Weights of a small GPT-style language model, trained from scratch on English Wikipedia.
Size: 13 layers, width 640, 10 heads of 64, MLP 3840 squared ReLU, 107M parameters.
Architecture: RMSNorm after each residual sum, rotary positions, biases, untied embeddings, local attention windows, paired heads, attention sinks, value embeddings, a smear gate, capped logits.
Training: a variant of Adam for these matrices, 695M tokens, 5305 steps.
Each number is 128 + 24 x the weight over its row's rms, rounded and kept within 0 to 255. Layers, rows and columns count from 0. Numbers have three digits each. The size before them is the row's rms in percent of the matrix's.

# up: layer 9 MLP up, 3840x640, rms 0.0161, rows 3600-3642, columns 320-479
# down: layer 9 MLP down (transposed), 3840x640, rms 0.0079, rows 3600-3641, columns 320-479
up3600 103:149143068092081129117111129102120151120133126084088082117149103096084174124136121108116131110121115158113150121091131141111115148124123131134147135109163124156151132162112141110106167128118107131131137153097103127144120127143098130152124121146118136121121111157099086120104170096164114149163147157117133095141098135140119144112148112125139102109170114193125147090169190125113102144121152163135166153124097165141125107114089128156124112091145125134172144132137138075146163086192153
down3600 093:108156136113154144130128098149163071168100121106119138183105161173134125138122142154103119166153171127120144111123129153129109133153091124086101134125122082137147173122092110164152091120135116163116138139133124146184123099126143133151110157113135129099134123135118158134117093120153096140127150113159176116093147143161139131137142140128115135150124164104130135140148103145129124153156126080133110096125170110116125147151134098108080099173109133099135091108112145174144124148143095
up3601 103:097130131120111077127113134158138162142169151167152087137108126125181134157151107120137103177167153113122129151128103084126113122152144139161069150123134184164095135113144125149089115114149161137078161093108113122134134123178117070128147158163166107091141104113189164129150124126153132076099111100135085127100149121136141142102155137115087149116138118123119134132091105163184180072144139109136134119148158120102109174108103109133143141096167118113137101148135107146149149135140122
down3601 102:100080081109127141161150146117106123121079155171107091096130115132077139138123099109129129109095171103148157154147111121138143136136082091097127124098081150137119144165145123113133114118111175124163139141155137116116122145162158091123130141146128115147150128135156139137144130091133176139073132112155074137117136133100119131120119158148108160117150115112100122096112103132110123097101140134146099128137123143131151186116176110121122105148093147123131126153158083127113149079120095
up3602 105:150104107130157149144114128131099150155117132130089130105155183127165136123117113146108096136088134123127073108147131135111133139155087100157120145146196162111145177123141128121094130112188152102137126144161158120124108135134094130130130125155160099126153138132123126125151157138140166140132120107130127116150114105112097114115124131150161115094140113111083122102140125128153171107131128109169091097102076139148138126162137105134112160101124109073108133140148140150125120139109151
down3602 104:105118132173111095090111129157135112155115078176136142098157149126092166170083141088145115114100137105135121153118105130128128171188085157165110154132100146138151089095154211111153143084113163113147118130165118146138119112210167118140116107116147102121136156175153135135079113134140151148114122110131157124130111161131093180117086137112112109121125119119124140113097129102171160117089163087123132127135118122119135090115151147130127127125164146106132152169094158085160173133114120
up3603 107:115135157120139161105108156131120087145132141186108094133138145117083111139098133127105117127095156170126119094109113111134120166092142124094152134092137155110156122103145128128131159149131146144072103105126126128132127093164085093117118140091154136152139112112091120155127149165157114124108124103097117160133105162163120145098138129162168095134137102102112085158119153147118129101197169111124128127085118145156115084107117106100121103160107126128124108115132142132129051125124154
down3603 103:130139091153135128121145072101080130105133123147100124121165130170158145131140121145129172100148108128072110129119049130159121142130116199130137103115133101087140111135133131075134117108130113104104122150101196118129147157142118123110103112122118151096151146120136155138143120094093129099152116114109146096121135155135127123132149100110141095071142144162128163111079138140106177092142164156149133095098160127136102122121099113117166156102120117148137128123138128102127149173129143
up3604 111:169086151110112141120124123092092092150140104129150185168185104135179156093101145119099166106135163127140153143059125152119127141110110141130161139137134144129109122128092111152116135141113107126138105123163124122115145104179114102134106136155097125152065115125175114161111064130113114116157112125169148139135147085093143131148111100084152105114143123101142076126098138112161156132162161116107109128150134113089109104091141160146146088116171154079113089109141119166120108105118133
down3604 106:112084116117147120165170166114127126138130110166164106158101150134116150121083097111175113134101108084130127122113153098132104095137134136103123084119160185126130145128158168128155121097145110142139150129158079148172120140189090105125120124108112136112108133134130137175137111151150117158165137114108154150086137166135120158109134123143129112128141104155149128170123130116162164158140132103126149105129177124159147107082154122157126090089159162125134166109106158159171075147105120
up3605 104:094156130131133109140104112129177168168102135124100126098135097120103163170185131109118161162103100137178144143147147116118142099106116133124130115142099130126173117106178147109154129121129107129106124127126101095091128122111105115091091115148073118140077123123168144142126155105142103143099094125111121141092126133129101090119126113148156123119122114129117108143108146095146109125149123127107136133123116154193143137154100147087131141083109115098143143155087114143143127137168090
down3605 101:127092149117118184101092122148105137113155132075152176130133119107102124145094121113124124081108075111132143129129144108160121157125102123143119146143156098166127109071139078109134129050093096177122166143100126122109137125138134155128119099156166101127141126176107104128110138151114091133106111123162137089161137158104102160127171109148109140172154152165146139098154150158152164135124101092168141133090126164120151108108135143115100143106139094094135128154146162099152138147161112
up3606 099:158136082103134156121126113130107083138143084108132133133139115106100134145152124088111097129140108142163146141156127133154138162140152141123135177168167073098109156155125177161082150100125089173174120182137143112161117132097094078182157119099163131123121153089149120108102072113157106167132141060149130106148118130127140087148126131176129117136105142123146107094095145117131122132134127127169116137173099121104108132121165155145102116106129156134146159136120179113201173132170129
down3606 100:100141135142133148129122111137130155115128111145078147171155148125094117169150100117150169154113123097143126126107138122115113098136098104116131072154147144108129167123138155144102130153132111148078099123136157154132110127156133129129122136093078109146094148077089150187136138161125100107142128113147091114131136165150109122141125142168116132146189103138096135157140128105127100132099157141072146111134081103162208120122120133166141129150134141168159129134130117155117141110109128
up3607 101:097123108136195130056080132144130169136145125160130048141153104131090113122152145145147127132141106136128136175155158081122156149153131141140142171131145105155116168114173149098130128154139102118107161126150120113112099101133103156126104080065117141131149144160154100158101124090139151127119126065155069131159120123121144145120100110142125133129169061159162148134110150142100128141134136131135121111125065121121081125137146114143088100129124129105129108132151136124163130134110077
down3607 096:138131123145114136148126126137150137129110078141140142145134115125169076114130124125114161129113148087113161175162127119126135115151119099063113121107113124156134116093115090122102104112106132116135109145114100100142117128114121134126127122143130093131103129170107145119136135151144160131158105132122131137119142113100165119109152129178114188109129124081149112135187120096088153113135131114149123138139097112131142084151141156138078123133177093168093112101101118167118171133111091
up3608 092:123105103154091124143153129121163144116157118127103080140128139125126107148162108121147108118105121131148118137148105118080115119118155149154128171145107133120090096162157127153144131100115138141143156108170114126125137111143128158145168132137073089154125114160073138135131100162067133133113175128144117118140127160116120148139133125118091105128161154091142123102174129123119116142145122165114148131143156129096131125142132091143128107148138138145137105143116121130108125120123128
down3608 100:127102149094099142110050153107120174114105129168158138095148118143048156109139169140125107088140127119150103138124138152129139112098153150154153147118130150136104133127176123125159156109131149135153180135147136101127181107133164117145119103094134162167151111117104144100093113177123135097138111087134115163160147144130161113101123078098131117133127107134107149165103112158119146137126150148139130098112093096138132081150147105102107174124152149142120110101116135128122108190135095
up3609 104:141094090132131118097129131130145118080150136131114089128091105119115152119139135115169145132172149152099147158159136159100114135110072105108118129156149139117133089128140138111093087128140148105089183115149098148065121132173111092121158148136151137137090111096118104119131138115076083154128131199134113107139119109133148121112160112136107110112114115117156147094117181138107114131137122148149132083169151092126145120082150107096162174119105110088126160147151153133136154125159156
down3609 105:109140108112122151115145163167140126122126109100132152118123162116163125129118140107086123138147117131147138132156106104121134181175139146148113135108110118139168162139104135134126106127134107095155148059136110107111132124124139124151166141139121135087087096104135095115185126083147131079144159154126109143118108125087120134177113089143088158118102062100124125130147151110115103092165076128148143147120131101146118118140163136094117141127124123141146115084125181137104110129129136
up3610 099:111165108114136150131149166146134128118156157153098085128105138087117155126125147117142148124157136113115118139141165139101168110149145095128142157155129134182084128112142101140129137152087112145133122165112111122100123132113129158123124148146119114108165103120132149132143100171105146152122171149098111115129106103098138108150127106118171149127166088173117132146144141150096141146116127133167170132118146144139134115141094105159136123157100130088127125106147144103140180159098110
down3610 096:085120148101156124168119159070129176184162150144138115135122124137144125144104149127159131098093127137103138136131151107181133098144142106122179186108120168135140135142136118152144150128096116165122153122100124154137104162131132114134142150126112139126138167135140132115125149159144147134070114111129153121090183127161138125151165127158114093146123180113149138128158160161134086164151183138131144117136098126157070140105173168169148088131123111117117146091110139093143121118104141
up3611 105:122116145192130108100102136140123160118133128094159130104100119173191098108130117116140095177149143182184105137081135105156149137121117158136082170129104107136149073149107175146134156142139084148131126137103104107115110147150112135160194096103142146140124130111144126141126116123104163110129103140166144127076122130116145125147103157135128149099154102111131109125172117066179142117177104074096146129135116123160110157146176122107164128123120115111125135120107101113134104146102151
down3611 101:143086141121138146095135158133138130111149136135103144140141142129153126132104158152168168141137139159076107097133149115120129123148124106154135127140121103149133168126106092061115110138125107110155122087139109127095091114143134087154150122100122105154129147110139207129146146161096144111113093117136113148108150172095135112134093155082122163100165112114166157080154162118139120134121137170161137132113133147112141101123106140125117128146144089116178085144141168151162104092105125
up3612 099:158149136147127142120128165160100146139140165103126127139086123081111102127126108116117124088119153094097131117157124149147147103097122072117097116100112133123142102151166131125103135128128148084140109091177120133122061146161085163099094154096142119155099113146130092145156106160148155155117144103127176118107128147100159128096119123155114159101137135169144141085149151133156163141152143194165179101104139097130173127154107097146122124121099131146122130131142121109127155119109129
down3612 100:143141109114134129125133174113138154136120124131128115122139112154127169123106178128175168143123149101149106092122131117112115115095130122134117114109109125050098154102158122115130107136170124101134142096131130119111167152133133132129128089138126102133100152145130149138130111153102112128155147107109123084107180131109133132102112134103105142103097096148118094164131155125177160120113147083119146152132100155119113101122154150121119153089128149146099146116147119153120149148133146
up3613 106:167086103129094156113091150162151145110110118169167143123116093126132101148129128134083126126106144139138064130131164157123134136121112103101119140095120107150162114139157139092105134101122146110082118122104147130134129139123085131126151146099181120153144113172155112155152146095110093128096108148175156122155120165118101124121109125155090125119118102108119135120114124090113132156148131095116100133144092077157142137115169081140154100116137096135145088143129088097151203119147146
down3613 102:112108124101136160186140141127146134096146138081116091086114143092126112128142083133095140133126134130113119117128146113142149104088123137157102122078096166105114164156110147124153133100075142133166113121152118102157121117152106121168136138150112120133134133174157103122145063126135162141158087115113133144149120081142133128156125162097069102114088132122139119156135151096172113152180119086173166121137118171117101106136153119115105161084120102121118143155132112152125140149115105
up3614 094:166048134060112095172099123136134145162083155150127149153162123128133126095093126100114125160100106169073107164127133116124133160135200137123168096116114049129154108132124146134104129092121117132107105145137110158088104047124091142055140120126101136166133120129161147151161095140093141101126114126184113120122100129095137128130156124121106131132161111163092094123117102141110109104130128129145172115120149129090132098132106142171106121113120144149097140171088139141135126106161148
down3614 099:126152101122088112073097140111101156139091121130126087134131122148147118132068157142137135108084091121139099113119048139139120144148151086164146147111129117110069172127087128118110120134155157161128119102136145117113144126103159119168126172151118111120133154146106155149123132119176121128166148117136141120113106186158108128150113102176098134123116137136131140129212180159110113103130158110114107150131152132085129176147152155143132089130136108135089172135170128106110139107105129
up3615 098:120160159096136135176121172124103122127120137112145139154087149132125133103121136141126134102120109155115142104160124102141151101112106156149183138120076151120097130113158131175146175117114102121109134129164161120142093160133147140161150129100138148112156073141124162109113128142159093161173118124182167143116117114157088159137096136102103153112152129124120164101169130099127150147132184133151137126106130158126136142112097122128147137148105127140174124071125106099122136140123098
down3615 102:154137138160141131107146144145122123127086123158140129095169145116183156149151102120121161105150167100131146135134143130119148149141122161122137143146116078138117118081120156107160123114118110139126145163098114100108165099114122126154149093113102124135114123127116140109154130157090127133070109139123135097167137095161114151081130150137125086131133092107068149152154160112122155157093118106162123083141124149142161094137118078140109129135155133124109121161121081119116130149129107
up3616 098:126150172112109113130113147116107129134136129107127113108118142137074119141102108118134139076171131119171095106118121125124130091139165121139122108123131130128091122130108133130105137119170110102146166164143129174137139123109149143162123128099093130151148133150122100131178139114116132104139134109111127091108144080177123096108100100144121103146106128162134159137147166114113164085166113104156134135082168159119146090089122130094124111101157094133131081114112131128144162145107130
down3616 098:098103104138117142134149114128135137118118138107117099147089121110133143082166131126140126114138159121121120118143103070109151154120130118135175133069097147103133124096114117126104166140137097163127093123112146135190119134162107163123126192095166134101172158086151111141139167108115125151137128172128086143130128132142124118125157125132141090093115119124117127155142151112144091143165133150136109081149157146171103110113125129156149124152108120135104118093108105145144134065123134
up3617 103:120128121099152085126123131143153137132140121130107123093152116143120102176127162122134134131145174085153110124156144142107078150140094163131097132145120142118148154073123143168164109102135100136082121110132095081115195143122110136085153115115124119092118155129162146128125128079061143135122124120139086112119124142133126154145135117097140085113120125125135106102076139153195124115162130150130102142120135098180097094111138116089126133138101161114119183125132129137152121106091107
down3617 102:142154102157125075130126142136166196157181136182151126115111144139122142091144129128104103174149136137123122140136145117164134148103099115093148105051159115154085137119125124119113155105135144121105122091097135097134115101155111144154100067110118111156136056138106123129132150088101099099120141068089128159151143162103125171125135103094140157072092138174114113104111080118122101117083140131108139150157139110153117126115121107150123141124136134147120134122108109139109130120143119
up3618 100:173123126142114163177110100125175142108116117111125137134118135121069144123139074139164144131107142091123102164125164094109118100126116127135117141122144113101128122128077175118159123129108125134097140122136143119175153126078145127119165142152114143112135121160077121122166104131166121125156107158176152143161150089113104122153165155094116099112141124128130148115130119126104116123111119090134128148155159124171146127166128160131145148137147125091132116127163121169160073094147137
down3618 097:118123091115111162097110099133111108149161142159121097120175087111116084190159143132109154100177080171122085107097125142126139115113136110145095090123099139115081138071140119141096121138159137109122150135152104114122124104135131149114114120088158130146148108091153162121127139141147126109159138113109142130109142111149130118152116127113143081148152093138145139123093114128145141178136118141151105111132148125085095086114173124121145136089157152105105122110137135096149144149090152
up3619 096:131134114172093134096124115113147125162099172115115100070148151104128162133178142130103142113118182130119107119130147130140138142121105105126105091141124133126130065099159141105122122140090160129113132107129104131141103118138135132144158178153159102126120124083133120088106117157149152142146120114121176123159131138080117143154137165139101128151123145094124134139135155159139132168187109118123151121116166123157118143124081116094117169180131111110118150106101167139092117167123125
down3619 101:150140119091139148115141133149110120135124148040101086146116098114148150126093092133106161133108130177082133113158104128122087163134149169141079135105118152138147108138128109086122126140066171135098136157136124141131134136093126154136114117124108160117110130124152127100130113171135107110089119097165167127127119164103121136152104061152097111108136124108149149124112126129132106112113126182113119107138154133147143137155125125151079147176121161153122127083136072157109152101093159
up3620 104:105106147144161105113136106106087100107121089137126117133137155109160130116138181144130109152147146146122137109137130089172139149146167091127077142139126094119116114146134153135109166104124140145107152155099140167135145165148160119118117108119109141125105132111115129112101072126129110177161155105173127161156115144155127148150118185125081149100126166118137089193145166133133142147137124159118107133147116132121109097132146137085102162160109083099121154147156140139135108104107116
down3620 098:118122150120110143143134117169102111139149095080131146109175143114060145101117082082132162084109157135157131149113087153184158131101149133061119151102167079131125136098118125118134120148156092174137113128141136147098135078143133141122112123115132120093095147120137100137183109094097121144141126110099145141152108119159105137094150118130137144134127121083129092131127094127144146146139154156131141089132099143097149122091132113120151137173146097108156180104132151142152167081146142
up3621 103:161089108144151161125122125166157134128139155097123133130118123166159100128167149152129118135106108105122130105139095092151131119134116151148104086137097109105101144130139087138141102140127108140101134150109137136127134132131103109130084137101104080141119141122145168107139118190141143116146121111124095097147156128180061124090130140137073127110135158147140154147160157135165088132150135109130162111154105076112094142111125147109096137121072159149128112114167179105113147109100135
down3621 107:168107095106138138109109146110150144137118153123128151109121142121084120141120154124136118107101137097070146138128124117079092119106108149103119118151150104071165125137100158146091100156104107123133129127086119083117092154110121109154148142111130140150105168137139129159131140142117120111084125132123097079162148109155114143111114149123127111159150109152129151096119105111170120160143114093110104119135153142141134125142118133158150156139147165145137101130149113174094165156110159
up3622 096:099110131124142163111112140108136156121091106155118123121146144138127098127109137059113064100119138104115146140151172137111107097098147126111152169092144140100166137155126172152109115143126141109132124128083107120109106144125115136113144120101190092132151113107124136130131127108114108131150142132130114126154152145146098128149156169158100156105125129157109088113164142132125140117156128165141147172143177121130150167113116132151183107122114129125157169136136154152105138119164132
down3622 097:132108126086116052117137128151146148174149116133140102078121124105158115111109152124103154151114132129139147167126145125138135143080154137112084130091131081109141128126094109130074153116137151115111102140149084129112139130155164082137122121114125135139103167121110107152140118140135134095166138160182099131176209177114107155142121149185126136125070133126153167123147138152083135115141138099159131104085137162109147146183157146100077161099113144107147136123180161153150133142117160
up3623 101:087154129130145152164075103070127140118124139145106150146091153159154114127111150095101154134100107146154134115109140106128155127154095117120158157176130136123144150082190110115157145130158118113094121117131111107097160173133135174161138086133144132097123136151139138165101114075126126141123149163141135101140115130072089092160092121116114151147140126143139136089130108104118116108088119172110104111153130103103098109142107129143150154088111128102118142151155131074131130131118135
down3623 096:115087090100160138172102115190185135091124127164159111156045096129098179132135126092144159152086107099126103132176152123131145117176116175114115131146111109119153106123119122130137134131148101087119094127126120088118093127099164097139117123148180100117125133142127133141138198153099126118106094167166147093140092147141123146110135166144143122125103106120139118107096177101162127140164122100085135144117129147136100154107130118099117161161111083134113083158114158083093129136165155
up3624 102:124117138107100139069162097111135104100136115133154131068141097136148116176158130151105164129154146138147128133124172143113093094111166124112127122132128159118129101121097127127168146148133134119162122128100119097115128098110132164082075093158099120108136136092126138155150123137108159122117138104096138133127106125111107178125151138123102075130121093137146095166089079130094107088120114123159190145160148112130132107131123092110113124114119123157131144145111115148158182097155163
down3624 101:164155120140121127092135143171120128101138126129106176189116145152104113119166126138139095166148094134122122077119122136118143153139139126180140099143112074163107142119171111128120175154141104147098198070142130133169111159136087127156143123128131162134115147168103093126157083140136084131149119182092157182117160137119134151142152130105180144117099132100148163091129159111087145102101077141153092097147136104167158124138164162108129072118119164121154132132124098112162102127115089
up3625 106:167143144087161129126088145130084089130155144148168125159193150105140202105134115154139154139149134125099131142123134110121124162117121148093151104153126101138128109101157131102147152133144136131129146104104117132151133114151128150119141144115109147127128098113126115088144125147142166134110148169115132131106169141120104133179126100108119132143106151135120148204135106138149118155145103110119081138145161125130144090151111121104143125141125128129160139089145121140144096122119115
down3625 106:111179144113116143102117172145178188125144157124149107093151173152130109084080112108125115088112155108085124125109155110118146149134117149089106129127102123171087100172124070102106118095114103154108118116141099162169104123117139149105143149159117162139125116123089133121146128135142104086150126125107135110101137128169114142115129065149116116111137135116082148134128131143112123150107145145123137148082142127135143122111139139147144105195131138149147144126149113114112108117126116
up3626 094:147114180118145116153109161132115133105143131158169144099165116116127133132091147110114133163160138148158123138125127113152123144138169144157133157143149142163192137154135100100131126094144130110066079132129109103162110150156130141122188168120135137133116136076125093134106161123110126107127106139072185161106159115118120113110107140171136146130160135128123143128128094106128131131124073152125134099143102093169113142106157154107131140131153088110131091111089111109153116089114114
down3626 097:096131091126117115144107137130174157085161144098104140137103121144111097128119114127131115157123116162110122129115099130141197110105156139099171135099144122115102127159108147133097131134143144155142151117088095155113116100105141089146097136115127109114105124126121125160120137130119097138131146114117060090140188136128158144121114077128104167139137128121157127167063113121136141076097130139124119104139099123108128145155125132126160095117143136145105128071158178128102142095125174
up3627 099:140131092134167117138124126136128153137115079148122104125142092161087185098115083135090151127131155131114141125106125082129082122090125142089114117131161130145152068136122160099093103154129127099119132180116091098142149116140150101147103095118092126134135145130103127133159125122120120168138131119156071113135121156100114135104123167172108136181122094108121144133165097155141097149140124134141105143136141114126147105143145129122091099115137098115102155130115067118110125109166137
down3627 100:105143156140122063091141134141156127118126118137092150149134141121177082093114130156203124135107127113115120170153139122149184131154133110115147138124138128162084142124158085124140169091148115119113142114141117141162146135124130158147175173151122103124113124138129125096108160123129126138209104132123139127104155135108118188111117109144170154134133080117142114074126158116107144130098111128116098106164125140083154111137155151116086141206118117091138157124115110147157103139114142
up3628 097:133154125103178132137110124110104178117127168124140068175142138126151119149113085114126167149143088129123123117095095138113149145110147119099133152103119125178128146121196133156082083140084128147164141184148156102142220166139119177098090132121105142116108146092130090076124157123161160143138158095166176171125144147108138070078144171119098159112128098143158090085126127122127108127155136126111136119189090140133145132105105129162166150121132131136110109146089147143087120091135133
down3628 091:133090143142140101153143128115111119128161142183109107149139104141099132145071111169160154129145141094139155137123152136126113218121153086133118119153131144169137147093135125142168120133157137168125109135102096130114142146090116145127112133164130158105107061123121121104120134086178107113173163123117136146114129152167125150148129127118207120151093140097168165148133154121114105144130146108128119127156169131126113123090109153113125104129156144113090132143073112124130149155116123
up3629 106:164116149138096117094094155124114148190123146128134124078143159126104153141124099099151125131184141190156156148156135108138127097112099130162137144125144118115169103121113123095111106121120131108121127101141172106136135105169161139141117117116112115120141150122112133154128132153114154138117112178136166127122180140096157103109114103140129139109133103128152121131102124100144073145139147136105082135120130118100162122125100098117158123091177148149112110133147100117152095138145094
down3629 101:122130090106128104151152127090132087120165131133131139125060088120155118154118125175130108141130130094146108117135114150089094122141144073075132103063115130153112126106094127134152115161121133127117132119104150144104128193152130093112103128124128080145148169146146138146114112128117136117134122119098118111137102164117092126092108119154145107171173165131154133125107157160143146080107121156149054145113121119116132117132123116117124137110117141112156116108114129115143122152136158
up3630 091:119146140103157170078112114095123187148072139143113134156156119115153124137100140164120091120104135142099155123144146124156154161089121111142128107110087148103130145120161121148141094131085150118201140098139165122096141136138082135112104103123120100152102152067100121116132137130101132106157118124143162121155115140124130109157143067102121152135132130151099170140107079129100126148076147130161147098072097135129127098154112155130162147133122182088102161129129130131113136116139113
down3630 094:120168117118119159150131128151154156166135133122096109090122110125101077180180121167115156112111160126110128111135107109139123127131147130122112174204124132176150135103148133100147164133134128153127145108121137124086121116142132140141173147116104138152114149136147098150106128105083142134131131125128115122126148161080126146114137134138148138161124118083136147122154110131141131119110144148147137131106117128119105118136104134135147125142149179097086135120104147132150126193109088
up3631 096:090153146120144135074140188135107145129105139117117157121122081179142096127142093101103151177102123100122086134140100108126135145121105140117139122082146162131104116125168171145107120110117138128126140133120180109124159118119114137158121114144131174079158158134125161115149090127141117119144079094144122140082153131089085132098123122116097098161125117125103083078097113110114096116109132126126090109125108148154129153117154087113131121124130124142122118134191130158118116135101107
down3631 100:148160126112108110087126116156096077131152103168076138171137152112098093177151158131126090125122119154136151124086132152103141152116148122093141121122105110120147128158153105156156137144100160123127160126184157150105131127128150147126110117185111159129085109101108089164119137129137112147122124112109109130150121137159162129164152140155165130130165136159114161136128143120114152117142113146130148107123070112142097091135141134131147140132129145119148111069114138145155133148123127
up3632 108:146120151062166130118132109129095121144099125101174110129165141109149126171132151153148119134190124077130138151123157167130155157154136156142138109110113121093139134107111146160132146097128151157172131111104118146097122137159117130102160104112101123088142162087131122127133124136156127158087141113154197101127117133115150082111103120122108114141154151138157089141094106107095100150084108140144129131143138118142153120150139143107140141112116136125107085129125167128134147123125111
down3632 105:152132133107102095129082124103114118147151144104130139121079148132140112103127139100114091165109209117149139172153111164161143107141051119130136119157163115094128172149091128171091113135140139129163132143117112122101131133124097132132119140129145126160119094192112110077144158104154132119148131130096139122120142151096098103160131120111140123122150122120118119101109126116124125148138116131099112131151122149086129093116115131118110098106151111116092097099158175123096127164182098
up3633 099:134096123130165117151098136147164114128150161116096116130139118095137153104091144124151136099140130108080138144110101160126115130098140153093105114179130163108118108122173109163129154136124146141118170141071106137086174153128142134140060134163126108146115144116148095120105139076160128148124075113126134137106122126136104109087096158104113164137133110106157132123148093167143134115142148166104117123117149149095143122093120119146128130099149141153105088090145161104127127122168142
down3633 096:116149083127168118122125087101111118108150112134096080121097163125081101103139089125118105138104151106164153108109141109176157141146115142162080157129103151154135102110102101126157147135170153115134184101093126100106118127131080086119110093160125167143196099148131114144138144095127130123146146190054126127143146160088116128183140134168122201112142137118103101167164113143110087163127085098139151122136142154136122126125117123110145138117163119117178122139130152143079157133121118
up3634 103:143122116151122131120151186131138137120107130175137156081139154132128130107142126138134103123129122112166078114126112151150130130138116087123074143149115151119150145094118130123159093148100177118100136125178130132140112144148129171127172132101097158114170123120167119102147108179100155138115117100096106184148162107144131136139129109130110115146100169153091105109159138148131154107130115155134124149096103117146090139128143156115092156144104129154108104093133143148133134082123122
down3634 104:076160137095137111146133144116133103127126128147128142150111104089121113111144119178138118148122182104092156119107081108147105133134119136125118147149098148148119104144090141155098150119102108143140174124136134107150126122107129160142149112130123135133108115111140094167127113125124121118115153116134129089127164122083114145105120133154114151135119114114127130139173125127139164100108121080132156138115135144108124168127139123128113134138142162107129171123114130173122136137172116
up3635 100:139100143137131140156094127180137117101118085117169123123102145109128106126159120163106120076160171095118102156088156151147150165126127100082129137121150129171140129153103149108139086146116132155142118152144124120115135150142133157099144122099096140137100144058115120121117124167120109133122130147133087118128094140089133112152174155124132114108115129169147137133160102116128128123098145116131157139163136149097105145137079173101130126116139129145084127109113087106126123088139160
down3635 095:132136123107165134115117082161141113105091092114142129124103137172132093077128100178095131170155129105161128132086143138145092154123110116103136105129121107099109130156120125137096135120103129097107145149069117106114135103124124151098143095162132116127131096107106155122102099121102123130096124135097135139120086103148096150129124116164094123110143130120125118134119142145114153167135151116095155113109159107091166107154113133119093143127122163146126142168113149138100110147118118
up3636 091:144153143122139092165123099095136110154125219137154116177104129100102107139193115129153131139122142112114082124143146103094127124124177132183087174124118081163109119123081133122107139138115116150105076119094146142126132125133137100138126158094141117120109132140112101126156070101103162098137157088135138117148105160142110153114119122103156120157120162113121120121089120107131119121123075133135160159100118117113126118116130148094147144104134108102130123079157107116161163119087104
down3636 087:128163081127117122139135106130138141153135145088147110123140098098138131111122148186107117124107113110174124112199120110150138132136121120177112120158121088083091151112132134100187180110146127150130158134126142117115127131147080112144142160111146097128074134128153125135121139160115131143130169116088125142140146097135178151092132089141107135122089139107141109155148145104116121155134131077163119102110149111110118165123203121102106133126152097100122153098125089119120101166124084
up3637 101:110115160156098146133142122106112116110123113097136125120146188092124147162081113096089147133155065141118174109133105124128114112125141112133110145125186146135127117104139121163144100136143092099136123166145124124126071171132147096152106131135133097129121157145117134198123078109133104157125099137119103116102163136138099115108117119147134178177130067079105153165154143177127112136104139129166134155101097128138158132105111130129168134133114143135151140121103144128148113118119098
down3637 097:125173152084139139112144105137110136151107156119125108127132148128141118122164116132128080138167109166116139117139083118153100145140182120149178156138134143184115120141101151115148146126109170140092152142093141130158100092111108128116135053148130091115123134093150159123125122136133144141114155109111118156085125145125075093154114139151140132113116173093159137149149122101104089139086144159156145101119129138109154111129116119146141066129131153115106163131137087141138129125086096
up3638 092:080090102122105172150171156135101142101151149119096124132132175103157127141070128135122126129083142112122122131160151120130164104144107129140125127161115145176138143124125122114125145103178135159070170141142144151122104078145095123137121152106121098103165106137114178067125103135128146144115145139108143114097127100112115125115136128148086181114164146163145143167134123160128108132122177145113111103131131112138100162124128115088138123099137118116170135106125137083131127115111101
down3638 090:151130121199131082092162125121110130137133094134151125080109167116134113116116172141141125118119130089116148148151127142113098155143128143182106128147090093132134061092175125124076115120123134130102144133119088143156140142167093111105134147124143162131173095129151143151130105113138156119100151178119101107146131113139130165112142064131114099174120137146126116132155111152131122135113175132125146123131113126124125134134131116151145103145125146163123103137129161132146151153135119
up3639 102:158103120151115132120152075113101148138177172160115126143166138146138184120146177133128130111114128151114134125109118114150096096121124114133134156126107173160098081150158094131150156157121061129078100143175166164142124131115123130109094125096137130139176119116153126133151125124131119100112116102086135138119154118140137081121145058106130201119173172116131088163136113156141156157149132082125131099120112139135117142171144113146117154138111159150099102095117129140150125135112130
down3639 106:130139111108161094135060144098131137135096146116153139191092112145136154098147132091164115116131120120114101144159126143109105149117142092119098139168149119163105114135136151126084117137144132145090144122156171104134122152142118123141116080114153103107178109143111134109122127121114149149103137136159161123111118122137158148111138164154121103124150138112115140111102126114120143144147132185128145147178115147144138097150138138158163139119133100137106132158150131121156111103144186
up3640 092:115103121113144121147154170141119130111112103145136090168132133131145129100121132114139122114104157117138119098154123147124188094148108101129074140115106145130123152163108167151099100101110127116134115124123163142103137139105199140128106141135142127155187170129156173110173123133151153105115153121098139108169126147155107117117153154070148120112154140161117126127134138150116096120119155178190127119108145126150148127131121134133126121111154107104088117096173123106113176143153169
down3640 095:136108166138149144123103118112181109170125125163154115125188103123121157180134096150110113122129132160108092100130132128189109146143122150161164133134135187152117149134134153133149137166115131091115116105155125131176128150154137126169122085101172127126166131126117135096093135169161132137178183135131095151123126149123151148124143120079152146154112169115111125121127114098108100144071119120102169117113123126124090100125157147138105138171115159133157160114177141129174096122124130
up3641 101:181142121113162161124117145123095112147129104157136120143156125158163132115161152138118132105117131137124117133153146119143090111091164126109127084117154149085122141111106097134148128120123173161122158138086157122139139141155140122111131085118123100107129122131127139129139173128106068090134127115164157149156172142101124142118131132146126160105139138125119090116119135138153135127150145160144142149153120166076112101096102139130114148141135139153098145111116114126144136143117105
down3641 098:143119091150115093086123091151131190131104111140126117172142148149104100109144113147174115112107089150144123131120121152065099099118118103120126097109070115120181146090093097114139146144085114143121101112144115139116117140112124197137099120119087137158113117112121122115126131085131156122111114168120122144150123157129102133072125118161149120110102146114152114123114124079108101134172139143143111131112130080066094102138112101135135097131107102125106117195131098149120124119139092
up3642 097:139132117120149109123123095153146102191077134129110145148118132161139087125120120193095127141140129096121129122113124134139094089103145151129107132152114114126139117120137123143068139154122132170091098151135140161127152164168148125154102145097109176145128089095127088129134146142099145130083159131109172104110156122090123133148165119110086119117165173123157103136151137120114130120141127104129142100129073106154134124129108135141134148153129174076108109124122089106143108125157147